config.yaml
norm_eps: 1e-06
qk_norm: false
schedule: "cos"
Each number is 128 + 24 x the weight over the matrix's rms, rounded and kept within 0 to 255. Layers, rows and columns count from 0. Numbers have three digits each.

# layer 5 MLP up, 1728x640, rms 0.0385, rows 729-800, columns 448-511
138151140093145128130140165069129135093130150112114148153148139151139134125156146135175142127116113142115082120140104119110117169108152101137096117159150116156146153169109133194138123073160094
154100115107133136070170102167163165142147141163161112132110105123130178154134149141096082101111129121144157158117105147176113117113127136138124095194103171115136170136173084142136097138110140
135131147151160149148175113111149152135117109127179133078115101140164172145105074132129124155122106160092135163149167145115159192148121155140107144140120113079150141120135129158135133129106167
163148149114140121173135130134113113134090113134118141128118131113127162133115142113108080127120091126119106126135130137126121105171156076106148133130131156098159142135112135159108105110124094
122056099139125135138108132144117098158162094130150135127104132141096139089126155111174117144129137084159171162148160146119122079097142131145125137146083105105154132148091153146092129165147096
089100173100140145155100140166116100114132095097138169131102123134138112128168121118117150113134083128134118146180102163142148135162146090128136113145134106120132142122160151122134132112114105
076149145136119126137165121178121090151112145132125111124104135127088129085138107124084103106129126142108120140143144168136171110100118131172121116149156168137134135148116123124083114107119133
150113106122172097141145140109136153124137134144125100147150131148147113116099143107109086100158149125126191055109125161153112121169110145107137095105105159092115124126109145147086188126088116
118117147147138123097088107129075097112082131131167115100141140110096177080169204142125092077133115131143123124126121113110149130125128162138158133115102085144119162097137127169121139106119115
115122135148115134136124128117121152104104184186151182118147157102126096128113144124090121165161175107103176101125119107133127114149130113080134125069185141134126136157116120110137141140160172
165099140139170140153130153126131141144159144166120096127131115086123144158121147135135122134159191147120081156130165133112138119109145100120116124093108110148102116097148135132174135135104136
117144129140144074152117148152137097133115110111125104115086118158142114136097148145143143105138116130117175108130088125144151191122141142169116121116105085133168154104128081099124137125138105
160153162124086103163110153123142088115154145155147074127139157119115105116155130118081120092125153098142141102164105112105113144106166118115164120154092094113116150166157131155100119163095136
091125166176154095124126114140125124104114130139170110130117152153116151131081122104128130047126154136127124166086100141134085110128116093093137118090144138136141141158122133137127146112147138
115142137120124154102082150124142123110119158116095122153157135121119148170157141105145166180173123128147114106128123118138093160131113101133104133127155097164150096129127092145100131155142128
098110115155126095106133126119073175134121111074143154089118085147092115119144122141132129084143133179098133130130125159121181135111121139102095173118125101134096109174148119065148125123108143
126175104122166132143155141111172141120114163115144118113136132102127129151134111115123143177121120125115146109134102104144204134095122148127155150146159148107133157125111065151155134133081145
126109143107157139084111119146144105166161096125093153129100127123116160134088105141165133163140084129151093154165112113149135118118119106077096112121112118115102108138086131150119143200085129
185159124093155100154122140130114160122117128145096129102108088118151079105076186114145133104137136158152098157164125096093134109112110157106140146166107084105124124189199165141141187126121131
084129080155129128108140106134144112124130147134152100098086136154168140095097098090134121154134169162136137114110128129093134094124138113113098124099130135156131144121147133164124126103130132
119144130112154137160123087064114129159052170124148113138120153145103118107158117149120078109139181136155143102112148134106123149147105141071141164126175155173161126119146129100140084124145097
167175108140099115119090157158123110139121136120167138133094136136099135138113130129149151142103140151104093124082160121158148107124100220118141101123124136154163121146139130131133127119117123
125128148140113138161155146133117149150125157159113144124077133176167164129117170124130097116106140125110111124094106145161122128102108149112139150163136140173100114136077141101093142135153117
131143103149140109140135124133136166144149123127112123136099096157117162149116126167123173136117120123063118156124170147141113141106130106093118165131155128157133146131151120126138146147124115
117121135147096150145131102101094127146097079129122085157094127139088159112146128117094108098122123129120130115091127114131080141134091151129088156112146139136146124139115142145141112149096138
135076123171172139113115155131177077085108120171144140113134135097101139185110133174128098122121143106153099122084140139151145167118203132165148145124133105131121158177136078171085164135098101
156106159124101120119139171130134127092142149129127128099141128097121135161104144093146141117120171126142169143098121111111113152108163108108126104109162151105145137145133114114103163124160093
175126105090113117125140140135121148176160126146102138131130134134126120144091116112140134160126078102125107134125180120075148153110090126150117102114153172134129130148121151130153140121138120
153118121104134124135137142191091108143104190134116120149119087137115119105165134116094180114147104104126102120138108186158162143161145092063123125090082142167124125080107131177155127112124133
169097137113137130181129119125171182146114111111112106135170122140108130118136134098184097120139142081114145101147117122166147166141104141104122152144169160150157087133147164123099146103109157
147126103119173154138114159165142157129123124158099099170149173112125117166097144140182106137154134107123108140107109150138093142139130121145169141117136088129109124114105114127171143119134117
152173127111116115111147083092123132136154150152154094156120085140084127126109136130164135136161101099123110115106185147165117142145146103116131102103150140162177149126138064127154085152134109
132141154141092140144132127129170131133149105091099099125139097107163124151108114104090111107098117101104106124153140118122151132170095112130111122119124132093116129126130136111113144129144109
142157171131130129133167121139105171140134113130150117122119127136122127123105168160091122130077149135133108115148119121080125145142160124088123143105130140140121143123109201119134124096158112
094138156120127176120129161143113145091105115122074136109142147119126151084138128118147151086150111122144120120142115129100123135146141152125116123120099139136136111144140114163101111110155149
119184145079096086131165134158131131104137091160146085130102160159166151127115160143089109103142096114133123137097121125172173150132149144097141124134159146151152133117100102152148113112104141
132137137086165138157171133114112149140150120126126151117142116134112108164149069112112128154140147119120087136159129131133109158102128128115127111077099128136120122121139125135112154163048111
131171115104138146081124131158138125113128142159121122144128112113150154105128137151121106094132145104105130148163151103160175065148092133120076163101136090115123150125055101165125130124100123
136132122137142133140101116142152117149124150127090122118106130121125134146146144133161129147145111098139123123153126129107135127108134139082148131140130165130122114134118106093046114161132133
132101151139154153152105151124096124160123138129140137123139140104131122106136144134123100146155131127085060158117099154114109160140098122131146108113135130135100114126129169134103127135097108
110106135163116133095108138136154112150138145084087124137107163110111118137113087135123096120125092129145145139125092129101142106115145115103098135148138126133073107133115158133121107109114145
132128082151137118166125114135112125102142125108148130131136103106135157148144117132133106137143130124124127115108133174150159159092124155176074151157115110149136158082156101155151093125113085
125157096184112127140109128138170148132140127119122131091104139131109176114148134105135185154083123107204112154164140090137142180114126120077127110108169116136114138113111106164148125116158119
125167120070128157096109133153118152150095192161166141117117151162139077141136105128121128134140143110129137123186102138132135161134178145103157115136135120162114164152139180134152132087144127
131109155135127147140160116131125168112134129104159135104102110155134148076141150083137142174127127131131127125113117144103099155138149136179111107138089080140103136131135128119114160144141114
137119140135146143142146109138148125133127125122137126097081144156142144137148140135133110145137105102126194115186139110129158111156114127118107139084096124119136120119135141152129154163136168
130132124129129096126142135103116131130109164135145140123153118176101142113103192144121145141104169105097189135130126124141127134108084119111127155117103125107119121149117151132120148137174163
106123154117150111157137162124098157153148124145144157128148166133128083078130125117108146162160176134111136135097139107138142084155135151161120132113147152136132113138145074128143131161151147
115165104131131083119123123188109104138142140132120157103155115145135154135186143175096103132110077104126148119145074148065212129123125116121161117126124143173129098151129129121120109097138106
118139127126131137182137146128141165159102093128100173125189154180161079139159149108141125089073121117133103096137137099131117113106128119135130148111117136097143118108101061140053119170132167
125121140095141126106162128126109147135117145108133125106147127143158149117141086115120097094131137133115143106087112163126126099143087147138134152121168067122094143068105176097123146139138122
108143167111131178114127115131155130166164076127110128126143146119139121130127121152129095119153145119125121136122137129102101135150172156131060121126119106096096139122134113116125137119156137
135109058155118150164143128145187143135124147126100122130146100120108146105084155134124108153129181160092169102090116162142131140109142145089127151124122136125105180153139085135095087125115090
145145114154098142164130113157126114119135158143123122132148157109140126121063102106153143139134143141111129119139156102107142073128142124126097132125165130106145108138121141153113152113132117
115098118122110122158134147127135130101131088126147152127133124091131122098118162138135131135114122109155129124151131091111150138103132123168130169091127135111147173156102132145103165140036168
109129131113116118138130188129135090119109122140106135150126123120103085082129130124142158129144157137131111144113169115119103126138090125093093161121104117123114126134107120121153133163133118
113069147119101097121164108130127138203091148126140126156080152123105149077129126107093136124129127151095129118098153146139119135111157107108093141130108106084138127096184104128140180081100139
131121112140106173152102168076136140107119112139135190119131146141160133123094107113102129107136146128143146130134143091144143117148153119128124153159111129171124112119157140127122144126136102
118130112104153102141124130101104118114106153118125117144175174140119140123145144158127163129155122129122121141142098131142124116112150123080158094080125161127162131134129183105105127117111105
147096137123114122172152125109112135103105092111138112089090139160159131092106129128126150142118111123137188111097134136124102124080165120133135139136120170092114166100150149134137166177134122
135147106131134101155102127110102166126119148102155110116128131108134122126167146123165170163120146127124114116129171126129169155113105128107158112137182161138134112130130119124158112108079131
127128118127170130159135149125114127127121143136156167159120103102139087186130128125144134183149117147156069118170128133098124118137118139092147121121168132145136135107097115143096136119080151
109116161144109156114136129119105170125135121108115125110065165130147075123109123105133160134112095118142139166159145158125124131089167093163160156159149151150108079134129118142124131126102109
084139111108090133123110175127170188145155131100113094126126191124108139122146108124137126157129154146141148138121090084141186154127115153162104125100115129131146087143156117119140153140120117
124106116151145138105130151110148127138125144136127120141158164108082121149118149174135136092157145115152104092146140097100143133153101128110139169156124116145117108104110145090096148132109141
149115148132149085119144130094115159151152103142086128121152089087102084140137133121120137126124119121111147135127101160123157142129099113107144175099115135121126151118083163155133038091114097
145161136111127151128134150152165134158143140141141101124144160104147094141102128155145117126145124125116104111061127127132135092150118172134118138102130126109109179135111113146194164135129136
150173106127128107092130141110134117133094121093124128149121143141140129076102148146159138115156090139129164128148152091092136108128151101108132147143071157113142131102108095144123146172143155
108079122141121141150074066206127131166161198130085157102138115081161078086072169095146121176155169088108139145085090192147135153177141101160137064050133064191165136130083069166125203153055119
135152134121138124105110106139120124128116142135150138091115129152086129091137129137151177155100102115144162151179131131118122108109092096117151130169128126152099119117129133101120166105159131
125147112090111112096115131148082138115161122127161115168110060157095115142125142128185087157101131093158135158120207125120156121065177154137133146187112134128101183087115095141107160133145100
129124142117119141142107121140121159095121197120137114127139139129127094138083139076132109109158126111096133144126134136135102090131099113137151145115140096103127141140141107134140110132148149
# layer 5 MLP down (transposed), 1728x640, rms 0.0335, rows 729-799, columns 448-511
134097158138155131163093146089101081120134155125119125108135093105106122144125134137138150141109133118141106133116113119132124133137143126130135138116121177140109123114128118115113204107121120
143111131118115126136094129097132124133127133137162163149099129144090122090143143085081153144127092150111086213129143095149175125138142119115123135154116126157129136139154118129119139083169155
110085133132115122138146126123098148108152174134105104103110144174104110174120163097179131151139167149113119117125156146116127142119147144132116107101123147127128125118147169093141138090109105
154144159105114133118131145126121139137127143139143149106135128107151071168157157114090160128129111143106112154143113103132135139126136109181108108131091096175134161117107113105102194151128101
153106127155107058136139120166099124109161183146129157146135096125126127126123159115121119164133135178116101171181112115102155145087097158119123105112131118123120095131140133125142158112093165
113165142129127140114142123121139127148114126141109155148099145119117148132115134139151158133119128090089158100121127186132115133114134142092143148142128119149140122109095125163157152132103142
100110127117110117122138124106100120137188131126145148149115131120116158103125122154135067133134102130085143160109143187153148138098146136094121149109121105084118153150117143109111118103121128
170113134172087145135121100126152165097137087124192154141163121129149163136090108109152109153114085175120104097093109098151100134183101132122138114118081141124129110094162141095118143165119115
172144120117149200149111156152165104141109102089125138136115095142139154176096135140131112160148122139153107134119122134104117113168087099156099090166116142154159107121125116114177149108127155
109111185147137070160080150125148099140094120148117162108168165151191137125067125188166100152163152135072135125069136132081128161142123148116118094142104129138082111124157122133141142147139169
112174117155125103100123146110157114096093113111128164092127134163133126112142129103112103086063045110148165126141099132133125130138090139114133138161113109115112143153131105106117132124166119
114113112132133114162115175114144108112147116163153133112119137122173165132131116136119178097123140146131102139145134123099104132097153160151118123126149144121158133146135132143114096179133104
125099079147151141155186080133084103145165135134130132134133094150126091109146109106133120118109141186101107126195125070163176114133123102095100132134152098144108149132138130145109093135165104
101116114121155184121121141088116174072165163164127111125131137123106145131135072099120116134145140102136171169143092133061146091097147093106129099124135141166076090165118129127114128156082183
145136135135117142128139115135116161086118104143137126138134125136113115187119125109106112118138134157124095136111100196114116150113133139134149093151120098131140159134110122129102090130096131
110158124115133111136094124124120105133152169161117126131128123131136124153132138155128159155111117126147123139113056124120155190130131091142154168113131099105119148132167093182082121137132096
159128110148118145149142154140145101118166124173153130144131145131162102126120127111137153158139094148168144146120099126122197108106137150150134166114141147136171112132105088133163174123099115
120114110122095161114146140109142090136166095102148163124108136100099147135139144113109113157105138108099139142138131123141165121123141099123125128165113135063112120145133142111085153097132127
090119131192116097135151160096179119152105098096132151093062142147190189102124130153148169123132184154180116149105114108116120137106166139075119140129135111172079165118086133143156143155167134
129110135130108115105152120085121105118162144141198147069123142105115119111126138123135116189125133134093157109144131133076177117098130136126096115107150094143115167134132102124115126091126136
141124135125154086118120101135183148130112108141148109122116098156151141095112112153123144119096150067138128129132154092130120154172162127103119117128155110118156129150111153115140117149188096
098106116148162112128143164127153110177117151102100122162111184097151085114139107156109147120106165103128160184083197134155143111125132140122172130138152157080148139135132134101130124084107140
130147108097101101141177122114088147118158092164106140089096146162129129143082125108093158159135082100172112119110112129141118169148097155126105134095120078134118156131131133104150118172135150
127096112131137114139107160135162089109163131113130129143115166122146164125109134141114170142112141129174137192110160135101127171121120095121141156125104138109140125128150122137122146149078142
129106147057110140121136096145096129136144118111094150126150157097111128115150154140106168096117129131121151132131129080140112137143127090112110132104084108090120105167152140119126175149121103
165094115126114141122108168130108114133122123115164091128148107107137158129156162131093094193139163092144120125090162152145116099096120152164124120117146124079156098126117102117165129046163160
092153175133132119095151144147133114129113135096132110101169146158120145122142127157092067093134119095127104129080118106137149104124122143178129156097106151138160164158088069078113099133103186
167152111100119148136123103092180121165133174155105114178122141145170107145119087140157111114115124105164159171132092141119168133089131108153167145114109145131134173170118121128176074141130123
114109114110113152156156187129139071149119113089121135112096153178104138148145140072171126130084139131112144095165083122129108179157139098053089138079132141153131093103134127117126102105121085
143121142152143145149093146118121083138134165128159119100121101144155080110165100121155142124109114128137094158134115120132117074156107145068150110135112117149095139171101147134134106073139128
097131133137135156084101119162129144117124125134134124107144129145133099134137108119093140122128178127133144165139147123092122094128083122095077154150110144113150147103166161127089117122105127
136158166154127115131129112135120105178121086087134137204144181106140126157125110107190183125114103099128154118166152127151142173119149138122120138108067133151153176179132111114089196095144116
115173100167124126124130143120094148174158142148148119143130120135108107095109124135136089119153104136124126115136101129128117121117154095147145121156141118141149154111154118143100134146093170
163086147104152095083140139149126135106163124194124131127135110133122134153135131087144092145125103072159126124137110160120106102148144102170130137121119112076126107151167119114117124161156142
118129116133141110138112084151127134170169108131165126141151100149134101149142155098115151162139122130142126156140139061182090124139117131140153147139111129118168140138119123119108115154120104
159135114121092128159099108161149111102115126129140105103085123134134086149154125101176175118135141153152128119146171101094131112139150148195125117159141113161082138063082149140146106162127148
100097125123133155095092131136105091120122137159151093092153162119157123153117134117138130109089072129121150145114112088170153153142128160122150113112129164134151134105101111166159110138196099
142147106145144122068121146143077140112124089162161112138133097135134089085133114090093090133166144114147137131112115123098144110115111153101146128112116122118171113174148181151153091099106098
126133175119101168179160112118087090151145146121161121107123157149108126130139080155107164150201105118165128115155088169130141108154110108135102128151124165163121158126069120150104112121137189
164140117123131098084142116157160123115148124097118139141121133149102109125122161105113141120106124133116090145114131118098124146122151093081152132152113126138137081134081128149112110180145117
114154167100159115136157142133092126097128132140124171059159141103071153150136127121139082113153134122149120084169141094154132126124116105103169121134069104164150115116130108149095112100139122
111127147146175119172176127118090122142128140111118106132123165087147150118152102134144121121141106142075140092128122152146104094122110109113111159133153144155119131134143119100120139144116130
127109115113146103132134150157133079154121135151111130178105179076128130158116144159123093120165169092103135078149104125099134158092104115121138126124138128109113135133100118122100092114133085
160130154124147111148119118084160139163129168088161170114130121123134123121155157109089132152135158114125159124085125140154171172147127064153136158162159134156146093154115136139120138125123163
138131171161134121140116155075138098087145117102112136149119155105146089097063123132178100114096174132125098133103146104119088141140153122112108157092128097093118139133120136128094176126125126
156156134063167124132134140121082118102092134077126128137171150134113180129145118142121134106173125095095137146135141160092107180144093114116144123146111164123135174157119139134152131162131151
118153127132119141137123117124123105138112111105151119105140129088113139115123126144133116148123085136137125114113110134109110141105134123098111143134126136133114119112103143153132129157141133
138145155164136134124123105113156124080106161120182194140143123122128132105160149113149130085137140136121120148150130114144109185108087139163145140113114137119104106151101086109156136108161107
173148107178115144109142127172141107106100117092123135132157135118135130119104138152148101123147106110105107138156103138105101091116115114130110125114112107179141099077132101135128176151102161
154111105170147138140154152103101129148132134135142125152102106149111142153113112151155117119102101099103139185142087206160122123135115166133109103070138117123159080141123133111114145126102110
115114140134116102134174102084128166103134119134148137106103140139134116112104096137113129042100150132131182155122120116098144123120134160121140162108101131119116157167128180124128161139109136
155142112138134126155153126099129175124122145145139105145128153156137094141124147119152159093104118134096144145146139151138153133151130128134139126123131135145155116102151124109146125113131118
147145105182130094123126133115152139179133119170129125152112131115120101110143147138181110091125137170118128138110146149117086118120124078101147151157103167128125133116097103116118084148114097
133163104150143128157137138127166122128099141092158123116128098122126114106110100120124124136080116151154133124089171128121130085132153156133116158135142150132117105119096131149122130111091057
136126118111139142121140109142091155133155109136117153134094105115161106165089110112119136120073109122107104154120118152100148192116142095139130121131112144118114104107131121162087118132135130
135138157166138154112129109120128142129111127129167136105118145100119120075096089125150109149109124160102118093129109100078129102116175132132104123119071151104116130125140120109100139144133157
080162119135105143072096152105160123092144122146083124129156162158138105203160151137115115135081117156142123135135123171135149136155150137150190104137128180179164142162101143104129115083135128
127114108092122128125129111130105101093122090124123137139128143124151127127137159095135142123154105105101157126103124125120199114161150141092152113137164133125174140115138136102155156175130150
134121131122107136095115138166130115140129126148127119124106109143118141130073134156133143135104125089127111124098117114111132125127113139126126112180111143142127113148118117125105116173170149
131167127154079128128110172088116134116159154152138151145099115110155092169124133102177172093116149131118091113163122080141102131078125126124109123149143104123083111079092123127125150127125156
103125148113166096081149164096167138110123115136093134094072140075129153118137147098142140141139124160159127077118143082164117098087126122148111126150168127147128152113134129166126155145145124
083144140112155109109125139124109120132136095148143094139101117095148119169123082112142141114156152138180111100097108127135124094112131126123121119131137118108133119111100171128140121144080165
123056157113095119107157131139115177156096091137109147130144144113132094097110074114105110114129130160111136125132121102160127178118113086164158136180140140109113143140174101102126124087121103
133100120126145102183148111143118101112128125185116151178094100136121135134093091155081094094059111165103151128140116153145089116116117119127134149142135131114138137098156121100126104113117109
091114157123125133133101090175137147120143122129137141139082180123151141142112143130125127114141135112081138106089150148097118140117125123092134112140141109141135136155158136123137156123140124
104130117130133127085169138108133157136122132134139141122150116117108090105090113105086125119088093104116136093158091102141143081133115156108116141125096094112138150168124112112109147119112136
141099110146124090180074095128110099159155116108114101083155146161149151132110098164123149109137119130138116129165081165139126143170145137149154131139103154169139158130128122144139121164104164
138145106099116156099093059129101156158145154171125136171150107124117127107141115100145144124160122090184125131126104142142121090107150119125101151161146107121162111123127151134113177132132118
107124123112100134176092125145113117130165143111108139146139151096152129131126145099177127132128139123120150121112094160164133164124118118138109114092118113126111108131106133120106137135098108
118091148137141141134131137117111142120107129110123103166122159142100104152121143134107110129108178126114104184122134118166149091126145122116085162068172107105142096145125093133123113107129151
131108167153105131109120125158095115154095149150160139130140117142126147070163146106171134153104147104129108101146115108136138113118100148089147139142110141076095082134120157171087145140111142
# layer 5 MLP gate, 1728x640, rms 0.0392, rows 730-800, columns 448-511
119151102132119138159130129092166159151153160092116119090108125155123128108124141102132130151129122133130147140116119150142183093107164165149124085130150206131156165096124099132139097060145112
082122159138144109145161130101129131121113108109112111072108130203124099065109113091166148122101148045138151130139084149125178104106118130095104103082156104166142126089134128121101091148148106
124128123100141101141149127132105137108098156155135143125089101123126116158149110109157121149099181132118129111137143134145158093136123139088111136084110128146099119127080143099122137166113125
097150154089100112156155062168091097107133139132103150124107098105126146125082107098123142098161140139146116100107115138146131096117147160120118142116124127125109122139107144125137175178172119
140097099118113120093108142147112128143123129072110109131187139103149112108129115097137150124112162133123116131113083143127091108132130114153106085143149134101155132153134158125146098138151089
144092139097114127156148153131112131111152120107159143108121113131104147106081141143120110140100148131102116125098121115136120108113135164075132109055135103074116128107158169148149113140169087
097164125137126140137115149146119129090131125074131163070115101124156085132108117134180102120104113135118141154172132107112085102123146143123109127101117110105138155104099128138123136124123147
152083109151162146145124133106151138151117155162114129126133130076115156157091118142146126146105160143107131111129135161152120149149148137087164092114109156122126142081116096084175090135112120
127110128110148153152163160134054134133105085094141184162191085058137121092125131130144092106139141159147126126090118157129126143147097074101137128143123097111117125065127152138113068150173144
134161131143109165131128147097138159190113113106112115140123139120123119103117160107150171122156126103130099100143128114105120117139131134123147116082110144137137116098129150109093123139117158
121129140141144138130152154130145152112114116133094120137136129123150142145128109100113109135113145116133128136103130137113124084122098149111087150119154142098108179142113123120183124124121136
108151066130159130154140145129119132118117151119074144135119109128124177124122097142109102067101127139110123116095167115062142172154123136130093154133117157165165163118135146145136136136144103
142142142161137118164111135174120156134132189121154115122151110098130124154096149128122131143097141124124131116117129123098120128138115127114137117091121091136097116118133137117120099146130120
190121181081127142142139149134105124096118098115103189158157122097098097120138124147120057136091153134147122125157129138114103133125156136139132099137155109138119144095163174162142129150143104
106129170138122156164112118131109109142157170132116179106144127140138142101091168111132112108107143132123148105170131147110135085108129109145124139126156140174135136131108145154081103138115143
158090147151128156143140138142133116131164118147132154135136113099137121155116125129134102139125117120128106142133140129076141103145136133153120106114139137125132126106154117096129110150116074
130137169092120166135114107151150129143153101130100154122103067130122157115094084129182128123099097149147102146141110169139136118117095100114110148131121101138094132107097088086145097119138097
150118089107096122138156145109118144159165172093123128133123082128080135155149130138192128158117165120105113154140132132133126141137111174141147138133148141120122110090090089155112094153173138
153165133108140145112112128141107113107118141153142119084157123123094095149125130123094118165138144083102109135131111148101135123125120139131109099119123109100106129103108142108118120115107124
152132141109123100106102103160106120116173074162131147093142089095115171071163094115125083140100134129063141163091089115120087135111120155142098074161106073119119112126155166110151122132185122
160149125127133093123140150079100124128086146122102124095149131143167066076136138121115144160105171108076163151133148138063140129088146127091125118117106134097105130127144149079108080110140120
144130146130135103166147155162103148127110129139128143119110145121131087161108093110156115122075124099132117137132122149103119110136097134182118131139099153144111138145137099080103143174133137
129119124145137125165125087121116144125192124164092130138116204118123136096051076154162170149109086131105142109112099186136138113139106139136077096121144127134161142129129127176147137103156154
125115135150122153123135139150112142125099146119169122130142108116103131128116130136107106118125145116131106092099112110120069137107137154119122135088127152167116111146109120113119096135107146
111132131122154126111093130164095094101131129161139141094173134118090143107113134159107133179127124139133165084137105116132146120100133128147104138099090136157117097164124098132089138139125072
085112130154109098120142108184118115121107125150087149145126142075168140131134139096125166162116143115122148175132113084163110125119119117091165075132136096115162130134157135141185123135099097
144204155132145121185139112080160093129121110136121124124116111122131139130132133128127141140153171141116167081141094120096172123163114104142113121154093126162131143180110146114093130153124126
106143139117091149130152104170065139108143133126162122181085119166150178094152097139125127108113161133102117171165127103149111169102142162137111134146097129113105139097178186114160059124164146
156143092144134131190125154115091177126102080141138128064141113084129196161133132128124113131103117120087103154094169146120106086122140153149113171109123097155116120128111030132131140124148101
113131167129128163072139130153120137106114142127083169114154111147149121102108114091112116141094160098099170128109152126108112128176116082152079124138107148090121129099120154095172149134162113
118113116124147097122110178152112137092137148140151122129120098151127158085135173118081161124118130136113116104141126118136122154102139111132170097143102138135161139124164175126134089118109137
125154147140102134147138132123180129124131146128135153141102100109139141137132166131153104133112120117115115147121092111111162153118105138148137134142092121107129135099132148134114161124116119
128101116108168136123145122116103172115113150114121132140174100122118093111134153134150120105126134180130139158136137134106115131132118095167129119137139105105149116115163095136167132133124114
082134115113157138164138126154133122129121118125129133176114135108109119158138104136115101100131097157108114146177082163120115103063114173152131140096084126147136122154124140081085135112111150
138183108073124123112085088119119130139177164098122101090153122109077110109109126101149088149147091120151132109131143145156148108136104142153125116125112119146099128159162104093154125124073110
122131126126087137132115152140129144109122148163122122118114152139072106104132114139156118130137105116182139137105143151124120165128120106144091148130130108150124131118123105095109138151123145
101144115122153137097125155196133117113121151127125158115123135137104084136137066099090105119107167129140156128157105187146099149130114092140147116168112138122154139159118165150125104106116159
136135140106100146150125119112122122131149135109092114134145116177125111118119155085112084163164109154102112128146145168113114108132168101136142111142153137146109157098074132127120072159153114
100128107111113122176106134122155116134102139107156137124114141131119112119157148118151139162123118126138152125138138118095127122104138155127165121144122120128103113132132107142128131084135089
190083121138129153112138098158088142143151101118136144138138135091094139098142129126158102129099115176163065158096147131145119090122130087162086142125096146074124164054124161083127090145120108
103162130155124124172135125121111118129156117095147120145123136117123130104162100109157155142144107144074158141154146120112122098083133138124137163122143117153120118079140097110129105142101130
104076149125136127127131188152138116154124153089110110109121156158085133115135138122122103145096112152137115095103116117160140117167125127086130124091140120124093145106092135145114103116154132
132120154139145117135084090150111109170110116119090108140156118098120159127135144110127121112163114122106124171090160147102109146132129137164131177095121171123154134136141124115124080144129101
114128174144092124106120102147114084140082148137121141096156146125080126115145123078123118111134103125095146103104104144122149105124139090111147105073143114147067106106152190143147077112121147
080154143154092139155129127119122103140152093132102129098118096092164134117116134100112092170118156165149090173138097108143108085080164123103079098138111130132162134130144119112158110150089131
119096115155172127113115117114114124123100161139141162119132142143146110132085120105142119130157118123106146115105127127109143156134113082136138142130146132140143165133120116135131157097167115
125108170088130107103116119146122118077161151140114123084133135151116112122139124141172098178099157126161105125122125159117111102172161165149083124073121148152114158123122137172098170145136133
180123153176136165143142103148146135080117117122123140153121129115180159154114126149172118106167108103079116130166117126118118065143109143102109112124150088127122120086130111126114140134091171
159120157119108162164106125117128123117153163151110159175142152129123149110102135171160090185109126149135125117092134141136127123135165141169144070134190134115073150139154147166140092134144119
130135180143126115146179132112131131095156133146128119111128136131112113100107124128120121102088142172095171131104144113131123149140148111130109141102136167131124144167144149138130120134088120
160122128143129127152123136088127185089120178142135101115095141143136087113122128107131153113147166137144130119112118133088123130127125120113133161129141109170121114135124117102110114122103143
090151139105132139100114123153139149139119141179091111127120128109085123132064127152174114147145126103077148135099136109116153120114122168090112121101139106075141165103084113163153138092138144
079153132150136123126129157124161105147133169124149108135131100083128118117138103126128116151127119130129127140104128184137155089160119167124151117126109111145118135124122138118146114125099104
116122157129107147176074127104108125093124149138132115111125128163123118098125149083110095179139143081128189150112120131163121110091150103143132098097195131116094144133083098148136104123092113
116155156139141165143074139151150120122182138092165125145128072124095128110203105112126135117129137102143176109097128124132116150116144182147135131139139163137129150127110136121122086101123127
161106147172171084150098121112127135125169142129158104133151095123139162137111107176084131102119126124110111117100135131105128072128146105129095116126132124144138121109141098121135122179095137
085153170144126125170115142137120128081125138147122168107123097133102132097090129104100112129055160149151106139103117102128129143131107112167127156163095109083071104133122130151133142120134100
074141111122140163144104132129096126110125139146140094133135140129117119141149164099146124151139142147115159168113105126117121157132147124109136127115141109099124160104128164125154100083100121
107162095104132097115117070167145128153150102143116080098144156144115157128152102126112099156174130110124152153077140124130126127140088135154135097107127093161128170151148162083144115122138108
097135163115168128102142144108099139131112103123141137084130120063115086159135126084159119169112131125171121112129151133111160111102140138114134113116173124113113112122105138156144110167157108
169165154118123165133117138139088104114120130145151169151132134152117112142139131116123115120106105124120123115151117129099096124125128154097142124104129091118109144125137121132101113135151086
142151130058084128130121129156136130166129123119147138130153088070136167131133094162135130155109125147104181077129132154151126152151130100118074133144102129092129220140078104168139121116151152
132135130106154120155109134125108111109110142099130130139149126105174121109145112124147136140157118122134115117160159130120166103108077145131119072155144115140156144129120138124140128137112122
133163100124172094132152179135139089117117179131158126147162111099094108140136102137122112159103135149129116145166094167150162095106116149124168166135118114085101091109060117084117093138128078
134122108139130133160130157119110145151153099118126102147136125078123102143053143114128179101132108147104086167101104150148152136118116159163112135077113119118150133131094164107185074124100157
086111150129146163142141108136070097162176121107134124115138121122136165138078097142147134097171102107102150110147114143144100132122116137163132124147149133160081127150130137082110160184149096
117123117135116094109167164118147068116137120106128142127159122130164154142123132147151149132116122131087145137126140131153135127138144132097115156128077144097106129128158101163140113147123149
112130157102119150145060115199133126162176175138100151117123106125189092087126147089145127162108161081094122132124108126098170150147139112148149078041150090157122124103118113159091172145053103
119145114143111109143194142125145123095111100133176129105103107088137121123122129143097125111150122131111129094109064140131123164130093135133123125121109169133132119092176153088100111119115108
134111105083140114142150180141125133087130065165149103140102091146146134098135119124137142169158113143110129155129145094146107077143115111157088106112154101140092168113099113129159153125139099
137114151181121125144138101146111079106145120147141121142112103126132123124130140135098121117121146134143155164121153116115124114151133132123119111133107134124126110136159118136132124122158100